Weights of a small GPT-style language model, trained from scratch on English Wikipedia.
Size: 13 layers, width 160, vocabulary 683.
Architecture: LayerNorm after each residual sum, rotary positions, no biases in attention or MLP, normalized queries and keys, hashed n-gram embeddings, capped logits.
Training: a variant of Adam for these matrices, 136M tokens, 5707 steps.
Each number is 128 + 32 x the weight over its row's rms, rounded and kept within 0 to 255. Layers, rows and columns count from 0. The size above them is the row's rms in percent of the matrix's.

# layer 10 MLP up, 640x160, rms 0.0534, rows 591-610, columns 80-159
size [ 93 107  93  87 108 100  98 107 101  96  93  97 113 107  96  93 104 100 100  97]
[[117 159 130 181  71  87 113 106 157 124 163 146 154 122 101 159 149 142 105 109 160 193 148 160 136 104 133 132 164  80 170 118 111  99 115 126 112 128 155 124  90  54  81 154 141 160 119  89 162 166 125 134 128 137 143 166 134 136  78 191 116 108 162 118 124 135 160 113 111 103 151 109 170 201 173 174  74 118  53  91]
 [ 50 172 187 204 143 122 127 160 116 127 129 133  89 187 119 196 112 185 130 163 110 139  80 126 110  92 141 137 162 178 141 156 123 194 114 125 126 147 132 186  89 183 100 141  97 171 118 136 126 147 104 153  89 170 138 191 120  75 145 154 146  84 132 111 165 139 149 129 165  96 152 152 107 146 188 133 112 129 140 118]
 [ 67 173 123 146 176 127  65  97 132 122 132 123 105 138  68 166 134 144 130  99 125 117 104 108 127 135  98 147 100 163  74 131 143 171  65 103 133 113  98 121  78 143 139 101 141 114 121 124 163 175 106  92 141 171 157 143 152 107 142  92  76 107 136  40 158 119 160  80 107 131 135  87  75 128 100  87 154 141 147 115]
 [163  87 134 112 200 135 148 165  85 131 125 117 105 127 162 140 103  96 110 129 139 105 125 108 142 116 136  72 111 130  77  65 151 156 158 116 128  91 108 140 123 170  92 155  82 114 183 142 113 153 182 172 139 100  94  82 117 168 149 123 150 118 122 178 140 116 115 142 115  79 155 151 154 135  85 161 101  82  67 162]
 [154 193 113 108  96 117 164 197 192 166 117 102 130 118  95 147 122 129 130  99 145 100 137 187 157 171 127 165 125 127 122 104 114 177  99 129  80 110 166 170 117 124 139  84 155  97 172 121 100 135 131 108 126 131  61 108 136 129 113 166 133 126  96 157 109 137 153 142 223 125 122 124  65  93 107 126 140 180  78 121]
 [ 66 168 115 139 157 135  99 164 152 131 143 167 152 138 195 116 120 128 150 176 148 131 106 103 167 120 151 140 138 135 183 145 170 141 101 101  95 137 147 170  86 200 134 138 136  87 110 116 181  95  90 133 145 105  62 124  81 136  89  95  62 138 162  60 170 107 198 161 105 144 156  78 100 158 106 113 106 119 157 125]
 [177 143  94 116 165 114  53 167  87 154 131  98 104 125 122  98 146  72 160 101 133 155 100  96 133 134 126 127 185 131  85 141 129 132 155 124 110 104 109 155 139 159 161 102 201  75 112  94 121 106 212 129 119 134 137 105 133 151 139 148 133 158 184 172  90 144 114  49  83 147  98 132  97 160 156 147 135 104 161 142]
 [ 85 177 117 158 190 173 113 120  47 146 139  88 106  87 119 154 113  80  51 153 146  89 133 118 146 154 143 130 170 143 153 157 131 145 160 171 106 126 108 191 133 187 157 118 136 124 183 110 126 129 106 150 115 169 102 155 136 154 161 135 146 164 130  91 112  56 150  85 134  72  63 117 157 112 150  95  91 155 104 144]
 [126 161 129 104 143 152  88 120 157 124 106 136 113 113 128 126  41 153 115 128 119 137  83  95 119 188 158 142  71 110 149 125 101 181 128 139 142 147 166 121 120 187  87 162 125 111 100 185  86 123 131 189 138 110  48 164 113  96 157  75 134 104  96 145 132 165 154  83 165 105 157 152  97 112 145  84  83 126 188 116]
 [ 99 126 153 138  88 153  80 138  80  93 139  76 125 181 120  85 120 147 126 146 139 119 114 105 187 166 109 114 135 131 130 179 113 178 138 162 125  74 119 110 110 183 156 108  95  68 136  53 143 143  86 100 149 142 162 128 178 132 140 123 121 103  87  70 174 171 193 105 127 122 161 189 164 131  94 172 108  98 121 125]
 [165 130 151 130 163 192 155  83 147 158 145 160 125  95 115 123 161 168 114  95 171 123 147 114 106 141 187 119 121 121 201  85  91  96 110 119 159  71 129 108 125  99  81 130 101 146 176 108 168 123  64  71 127 149 103 138 151 124 109 112  85 138  92 127 191 148 101 113 176 134 165 122 163 166 126 163 116 125 127  70]
 [138  82 151  88 135 139 100 193 142 161 166 119 139 197  98 147 104 132 120 184 160 155  95 153  75 143  34 103 154  93 151 107 164 143 122 111 152 126 185  64 108  70 108 179 191 124 162 128 136 152  68 106 137  93 107 129 193 143 107 181 131  68 168  93 112 163  83 108 157 122 109  96  80  91  89 117 148 150 105 131]
 [ 87 173  98 112 161 109 112 127  40 177 187 176 114 160 161 118 171 120  45 145 121  75 120 191 165 101 110  84 126  75 178 139 121 133 146  99 138 118 129 165  81  97 136 102 109 133 147  91 171 116 139 172 170 162 141 109  67 119 115 135 108 104 133 153 104 149 156 139 115 122  88 173 138 161 174 183 146 141 133  71]
 [157 129  78  95 155 114 125 150 114 101 124 174 173  59 114  93  97 125 147 110 110 166 110 127 154 159  94  57 119  87 131 139 120 132 176  94 134  82 100 126 130  68 171 136 157 139 123 113  92 105 216 173 185 126 161 134  68 144 107 203 154 120 126  74  89 157 161 121 103 150  99 136 108 103 133 183 183 169 121 148]
 [ 86 176 147 129 111 126 172  76 135 117 103 144 197 112 133 113 138 114 159 121 139 121 144 103  94 148 125 101  67  99  63 133 114 105 123 122  81 143 149 140 122 116 158  88 168 170 130  59 140 142 130 125 171  79  65 146 143 106 125 144 104 177  79 196 111 101 155  55 119 161 185 145 115 120 197 129 131 130 168  84]
 [143 186  41 151 114 133  87 113 121 148  96  98 160 141  73 118 140 166 160 118 134 136 111 167 173  81 122  72 118 144 146 220  89 162  75  32 103 130 139 147 118 101 114 172 112 165 149 143 183 118 129 115 169 174 131 134 114 134  82 144 167 158 143 127 187 155 160  76 138 129  79 162 166  93  94 168 117 117 114  82]
 [147 159 109 135 126 138  92 163 127 138 118  98 134  93 156 116  64 151 121 103  81 149  76  99 104 137 148 122 159 115 130  95 167  93 128 204 106  83 133 118  87 103 159 147 101 134 174 175 178 142 166 106 128 144 152 126  84 108  91 141 104 202 129 105 181 119 179  42 180 191 146  82 154 141  89 139 153  95 115 158]
 [129 171 126 139 122  83 143 106 129 181  98  85 147 137 134 144  84 102 128 114 126 161 116 166 154 152  70 101 150 191 115 130  95 101 128 103 168 156  77 102 116 119 151  89 118 205 133  84 138 115 173 125  81 136 122 139 113 123 169 129  91 131  95 132 137 112 149  52 135 152 162  83  86  72 131  89 123 126  88 143]
 [217  52 153  65 108  98 188 168 128 173 221 135 134 155 106  81 146 140  98 125 128 100 145 147 144 213 145 120 187 113 138  99  94 109  68 115 153  98 116 129  77 128 130  90 108 108 112 147 175 105 116 205 142 110 116 127 104  96 118 118  57 142 127  78 119 147 155 128 119  93 110  92 174 148 151 108 166 189 103 129]
 [148 137 144 106 162 120 156 161 105 123 153  90  79  64 124 111 153  89 146 135 175 114 123 131 191 103 124 114 174 119 134  99 137  84 156 163 103 169 130 110  86 133 171  68 147 172 163  76 200 127 104 125  85 116 137 134 168 165 137 174  97 141 173 168 177  67 194  96 145 156  93 114 142  65 143  84 143 178  80 112]]
# layer 10 MLP down (transposed), 640x160, rms 0.0344, rows 591-610, columns 80-159
size [ 86 109 102  89 110  92  99 120 109 100  94 104 108 104  89  93  99 101 108 100]
[[ 96 148 117 144 121 114 123 135 190 123 100 119 101 153 121 155 131  80 195  96  81 103 123 140 127 136 120  85 180 135 131 122  87 149 146 102 103 126  96 170  96  96 138 174 159 149 178 119 144 143 143 138 150 125  53 131  82  73  69 164 169 169 129 173 158 154 184 134 119 148 151 148  98 144 114 102  51  82 130 112]
 [147  96 117 142  93 164 104 136 153 158 162 111 122 142 122 127 132 111  94 192 166 129 141 111 174  90 152 107 173 101  91 133 170  81 132 137 118  74 161 156 129 105 194 158 123 146 115 146 139 136  79 146 180 180 152 142 186 103 124 150 133 126 129  97  94 181 141 192 158  89 106  75  73 120 152  92 127 130 121 110]
 [ 82 131 171 162 152 103 134 127  70 123 137 153 113 148 123  88 150 155 106 113 206 166 102 119 125 152 211 146  98 108  85  88 134 140 134 153 116 125 127 101 139 158 169 182 105  74  47 129 113  96  78 166 141 133 150 111 158  96 140 136 153  91 142 138 124 156 192  70 135 131 157 112 121 129  65 111 112 117 117 115]
 [131  99 125 120  84 107 133 113 190 142  70 105 194 128  85 137 144 103 107 198  93 156  65 190 177 147 152  58 142 149 123 156  94 115 119 113 123 107 110 170  91 116 158 148 111 115 138 182 174 154 146 120 114 131  99 144 186 127 113 181 126 109 153 101 146 101 155 100 142 157 157 145 116  98 131 209 135 194 156 142]
 [108 177 120  61 119 119 113 137 103 176 123 114 158 119 106 135 102  95 201 179 107 121 115  45 116 194 106 142 159 241 158 144 178  56 151 105 124 168 120 137 156 165 163 126 121 118 157 144  78  79 121 137 198 108 168  88  94 107 120 186  98 106 114 123 174 143  81  85 116 108 169 105 108  67 129 125 148 137 119 121]
 [ 80 100 109 132 133 138 132 137 135 110 152 109 148  96 152  53  89 160 147 123 154 132 183  31 105 119 117  69 124 176 208 113 111 112 116 130  87 120 136 106  84 115 122 133 115 141 160 146  93 109 116  94 122 145 154 151  94 163 123 158 123 137 165 100 122 129  75 154 155  74 101 154 123 152 127  75 146 170 157 187]
 [104 144 102 139 140 123 209 149  73 100 110 148 113  88 142 157 116 111  72 100  84 116 116 158 106 110 159 120 134 129 134 138 160 103 198 124  58 165  98  99  91 164 174 138 145 185 152 153 107 143  54 105 109 135 148 109 105 132 110 147 112  86  74  81 184 108 109 166 155 105 120 171 134 100 153 145 180 171 119 154]
 [131 160 141 120 158 143 129 136 105 160 112  75 146 122 142 139 126  95 114 117  66  81 152 122 168 100 140 138 115 138 175 110 145 112  98 145 148 115 121 171 111  57 141  93 139 166 185 126 136 147 136 118 121 130 106 143 165 188 183 118 166 121  66 154 162 103 164 117 178  99 127  80 201 108 154  72  62 148 156 109]
 [107  89  49 132 108  90 145  87  83 179 140 144 130 145  81 111 143 110 130  82 150  81 119 139  95 111 114 131 142 150 128  99 101 136 140  96 142  72 125 136 121 141 127 153 127 161 108 101 108  77 104 161 130 127 129  85 163 144 138 129 107 118 143 133 150 144 130 127 172 121 150 182 158  62 104  93 184 114 157  98]
 [123 185 127 200 126  86 143  97 136 167 150 125 134 120 126 103 135 110 171 112 151 121 126 124 163 105 130 121 113  80 121  78 135  93 112  87 154 119 170 125 218 115 132 146 160  77 144  96 136 158  82 169 126 117 150 122 176 124 119 167 116 155  97 131 178 117 190 157 103  86  59  48 154 137 105  66 152 108 141  79]
 [160 136 173 148  90 134 106 145  96  81 110 121  95  66 183 108 134 129 156  80 168 170 122 146 158 151 125 118 157 140  90 135 115 166 121 134 123 150 124 123 154 101 157 117 125 126  90  91 185 172 133 192  76 138 187 132 161  46 122  98  88 114 176 142  86 172 128 145 162 101 137 117 113 128 146 112 173 142 143 143]
 [141 111 134  83 116 148 137 142 102 166 155  73 183 131 130  71  95 114 158 138 134  70 209 111  97 103 150 110 156  98 157 121 171  97 161 142 142  86  92 128  97  81 121 134 166 114  63  60 147  84 101 102  85 105  98 119 190  86 116 108 130 153 142 120 184 107 107  98 135 146  98 140 211 150 131 165  94 114  92 119]
 [ 92 153 166 133 172 135 101 133 165 109 116 116 143  90 106 133 117 116 132 158  81  95 172  97  96 135 118  93 115 193  98  94  85  99 148 149 123 180 135 125  96 137  79 145 140 146 171 110 154 103 116 151 124  74 132  58 160 173 115 169 112 111 101 134 115  92 114 126 114 139 187 163  77 131  84 156 124 117 143 144]
 [148 126  59 134 110 146  99 123 116 111 162  70  87 104 140  94 128 127  91 145 130 121 117 140 129 133  93 147 109 182 112 151 138 129 150 125  57  70 149  94 115 150 177 129 167 121 136 145 163 214 126 204  81 126 116 130 106 122  83 158 206  76 113 200 132 154 118 150 255 126 128  96 112  66 101  87 134 152 132 121]
 [119 104 108 162  71 143  71 143 128 148 139 163 105 155 134 112 132 176 119  90  84 159 132 151 123 133 159 132 126 116 123 198 161 168 121  89 163  61 156 158 130 120 128 124 159  72 116 117  69  95 176 113 116 149  97 130 118  97  85 201 104 188 163 134 150 170  77 102  94 178 161 110 118 103 159  83 147 156 133 146]
 [141  94 100  88  92 142 110 114 114  94 116 124 121 118 121  37 139 108 141 156 114 118  90  98 134 118  98 172 173 131  85  89 146 146  95 138 161 102  94 112 110 109  86 173 147 156 194 148  54 138 137 107 139 171 193 181 110 178 116 123 158 170 125 114 127 159 128 111 177 154  93  72 155 139 166 149  73  87 142 126]
 [ 81 100 151 104 103 139 183 238 142  96 129 138  74  85 132 153 106  92 138 141 122  93 119 133  41 124 109 147  98  88  92 111 133  98 154 116 132 129 118 108 135 150 143 122 141 112 160 161 127  80 133 180 117 151 147 120  91 182 173 106 108 162 116  62 118 130 141 167 104 167 134 104 119  68 174  92  97 107 126 122]
 [ 98 116 111 133 137 143 137  63 130 125  93 163 128 150 153 124  83 150  74 146  76  80 198  87 131  94 146 115 157 146 127  95 169  98 123 141 105 142 125 139 137 140 104 130 132 127 143 103 122  84 123 158  57 141 169 190  81 112  99 117 127 158 199 161 109 172 138 134 129  74  62 117  70 168 128 161  99  90 103 145]
 [131 157 196 112  85 167 178 158 147 126 190 121  97 138 122  74 140 117 127  92 128 131 131 132 126  68 166 174  94 112  41 190 129 121 127 141 102 130  77 178 155  74 122 155 171 174 134 119 110 127 152  86 137  90  53  80  96  96  97 134  75 104 164 146  96 127 149 150 127 144 176  74 151 148 150  85  84 118 173 121]
 [ 99 177 156 117 104  94  75  89 100 128 134 121 114 138 145 166 162  87 127 116 146 101  82  73 137 129 166  99 163 156 104  20 110  99 155  89 141  76 159 113  80 128 158 155 117 127 145 138 148  98 162 113 120 125 147 111 182 129 132  74  82 142 153 164 103 132 113 131 114  86 146 185 150 119 179 167 101 127 158  84]]